{"n_layer": 11, "d_model": 128, "n_head": 2, "n_kv_head": 2, "head_dim": 64, "d_mlp": 704, "vocab_size": 8192, "activation": "swiglu", "norm": "rmsnorm", "norm_place": "out", "norm_eps": 1e-06, "positions": "rope", "rope_base": 10000.0, "rope_fraction": 1.0, "qk_norm": true, "attn_scale": 0.125, "bias": "none", "tie_embeddings": false, "parallel_block": false, "init": "uniform", "init_std_qkv": 0.0589, "init_std_o": 0.0732, "init_std_up": 0.0843, "init_std_down": 0.0843, "optimizer": "muon_hyperball", "lr": 0.00598, "beta1": 0.95, "weight_decay": 0.0, "lr_head": 0.00798, "grad_clip": 0.5, "warmup_steps": 50, "schedule": "wsd", "decay_fraction": 1.0, "decay_shape": "linear", "final_lr_fraction": 0.0, "batch_tokens": [16384, 32768], "seq_len": 1024, "doc_mask": true, "train_tokens": 373800000, "steps": 16245, "dataset": "wikipedia_en"}
Each number is 128 + 32 x the weight over its row's rms, rounded and kept within 0 to 255. Layers, rows and columns count from 0. Numbers have three digits each. The size before them is the row's rms in percent of the matrix's.

# up: layer 2 MLP up, 704x128, rms 0.0844, rows 693-703, columns 0-63
# down: layer 2 MLP down (transposed), 704x128, rms 0.0843, rows 693-703, columns 0-63
# gate: layer 2 MLP gate, 704x128, rms 0.084, rows 694-703, columns 0-63
up693 103:177104128136162143108147155095132140091137101113130111178175115157100125140093152157122105087182203116092109200166108129094133171105109119103131158170136133112146154158050125134096137186130125
down693 106:141095117132143118105097122112113149116161136135091087105154103176123197045106101077126143132136137113130128131070142085102149080163200114142099182096138135165123129170131071155102056120138103
gate694 097:112120114159084144149031099119128094109096122156155159158137083105136108070174184146120192141092141078075139140155105139132087088100143078089121143126166142112162131114147109128115136100100140
up694 104:134098174184147099162155158152167076136165186069167079124134142119085109115142102120035099111050148141200077145166127109096113081119093093157101126146108099130128137144062078170160126148116158
down694 094:195146099099094216158134107117140130107162145135134123132153126114105116158108067130134169147122192150097164138137177122120175118179164096121113121126088157089138153073141188096089063136137111
gate695 097:147146165103100142076086133156128128168055112134129178118165128092168124158188158167144098096162135101117141160130127151092168206131111123189074132115143157176096139131103090090131144115145123
up695 109:097073157133183041132183158097135152128158124087168094179116157114122132112121135140115160163168120097086140079100094097108098114115072172141176154156124137128165111099159115111153120097113138
down695 107:205144163119122164107081080108159122140113132124147056124141077118095165087122157096146122137168098128130144132084159064079121110062131104109138076190128076094121111133088139029111150111087131
gate696 094:112144127103160128114131138081182127079127128155054088082115150176086108116063131164087127187082159152125164116146162167069139152153154108127144140154097115141112131067097099122180146142086097
up696 092:138164141168155059095133128125117132135177054132133072174100155091172058134156124185160170074174075079081137145058174098123170120140130122176124122154067168134145130132111126107068105138148183
down696 097:143170071105143082175187089076132170113175110159174124154121159098169067134089171146080160187090108141137103163129107129065110134174126102127146158137124150086188127101111096181137093151158148
gate697 114:110139127110149151127116131115162125103130142145113082142135170112109182114065146112095085055068132135222100151162217139086069118123071112089103131076101105136143150143151139189112117177136077
up697 092:150189140157083122165155079131158141133074164157097101108104163118132124131097058129127127136104121134154132125070139144097075115159211094061101134137128123173160074164123131164076111092061160
down697 104:114148124092113103144171069106181100165087104138084122156131133109075140117121057147172126159147096153171131090146134118145094166129098100116127143136126114154168140172074120166161119148115079
gate698 097:133102164146151166101155125132202138079162104139157077121121110155084075167066130133163130113124181148094123127130204106155116117096114136118087100155117146139067115150153140159185129180079172
up698 103:143145084087153187097127128104071146127104133120125119100128214118163141103071142099169155179103164116094117141069115062119183096136138112143131136084052108196145138118111098105116155087178150
down698 099:161154105153108111207157131130081125178177122140129154087054049139142120135180141166094110121157106100140132065154102075086119131107135097145118134170151134188158102120146141161124147179166122
gate699 094:136108159104130197133187117126124137094122207190169112103087135101112053140128140120172185136114129097117139114125089070082153131105077131136090129120133131150070134128116143133169080134104166
up699 104:125134128194095100132108109125133116132190130090130140152161129072110102141128104119126101104140156090171092147131112150135152106130140077121135105203147182091177069128111079109149159219136114
down699 092:122151090146184133095156132093125122167099211148131187150161112147111115122143082140149137123111136141130116140110162105141112096104138132173072143107109110153068191190120169046082115115186144
gate700 103:080081100170133148141139148170085131156143086110174152160136172148032123091131195129095129093155110118134079096139097120158158144086071078144107138098135036123137117050124163131080165110127182
up700 100:126147160116153130127113105086107141124137157140125146117153176078106130117133086163134090117074125175126127119141152136082154136154125069083156179050137109137043132142147143109146122077145039
down700 107:125115134152126137120137121142143117191058132156131178122096130171152149138081146108140091131122124124178120101102162119136143130121118096165093183115077096051112101132172148130157138080170119
gate701 101:121099162100157090099183129102145104120113158088159124152167131124084115086119186147174137141144101119140171127135169148105170101132033113125128101151101145099116140131099182132110067115186063
up701 091:125153100074127122094137158087124124135138115151175197191131125114098185157162108140107095199137190088120141144122127089195101132084183134125136168113181139103072164113117077122139167117121081
down701 099:093107114118142104143172163125144110150173161113087198070088132179135108164146070123124057182101126151122102053108133089140123127103145173073123107099130125088078142108158120123159170144141101
gate702 113:050092149058128128184153054073174150112140087136160121095173121101111084117155088174146151154109081169112105079083155098123140064149128077135147095046091136145177117131202117095108107145140117
up702 102:195140172136140088125099149118083118209177127080148112173081151087162171118194153098123175068147168103115140087097131130193107131095057127103094096179095149099129134100116129144123108098133105
down702 104:111078103131088119204152079142174144132063093111146110099133131185108149148141106158114124089119178113127147116092153136197121108094132136079158091046156123155111129167098181139118106157160102
gate703 091:075091159124102101152120097113089169129066118125117180162101191151112111178126123129135120102112120168115093161109127118147125095150137120183133093101183103120156147149109090053203132092121105
up703 096:092112152184135124175095097087144162148120132115140143132093143170172143154130126174160112135138125177134071184099147099139086184154119089116077153115123117107167109160089134140148131135123093
down703 095:102125107142103133158099177094177152150099162103069141205065158164102100160117136172077115088116063091141121122113131050131137068108120161168167155113119120141159131129119132098165120145122104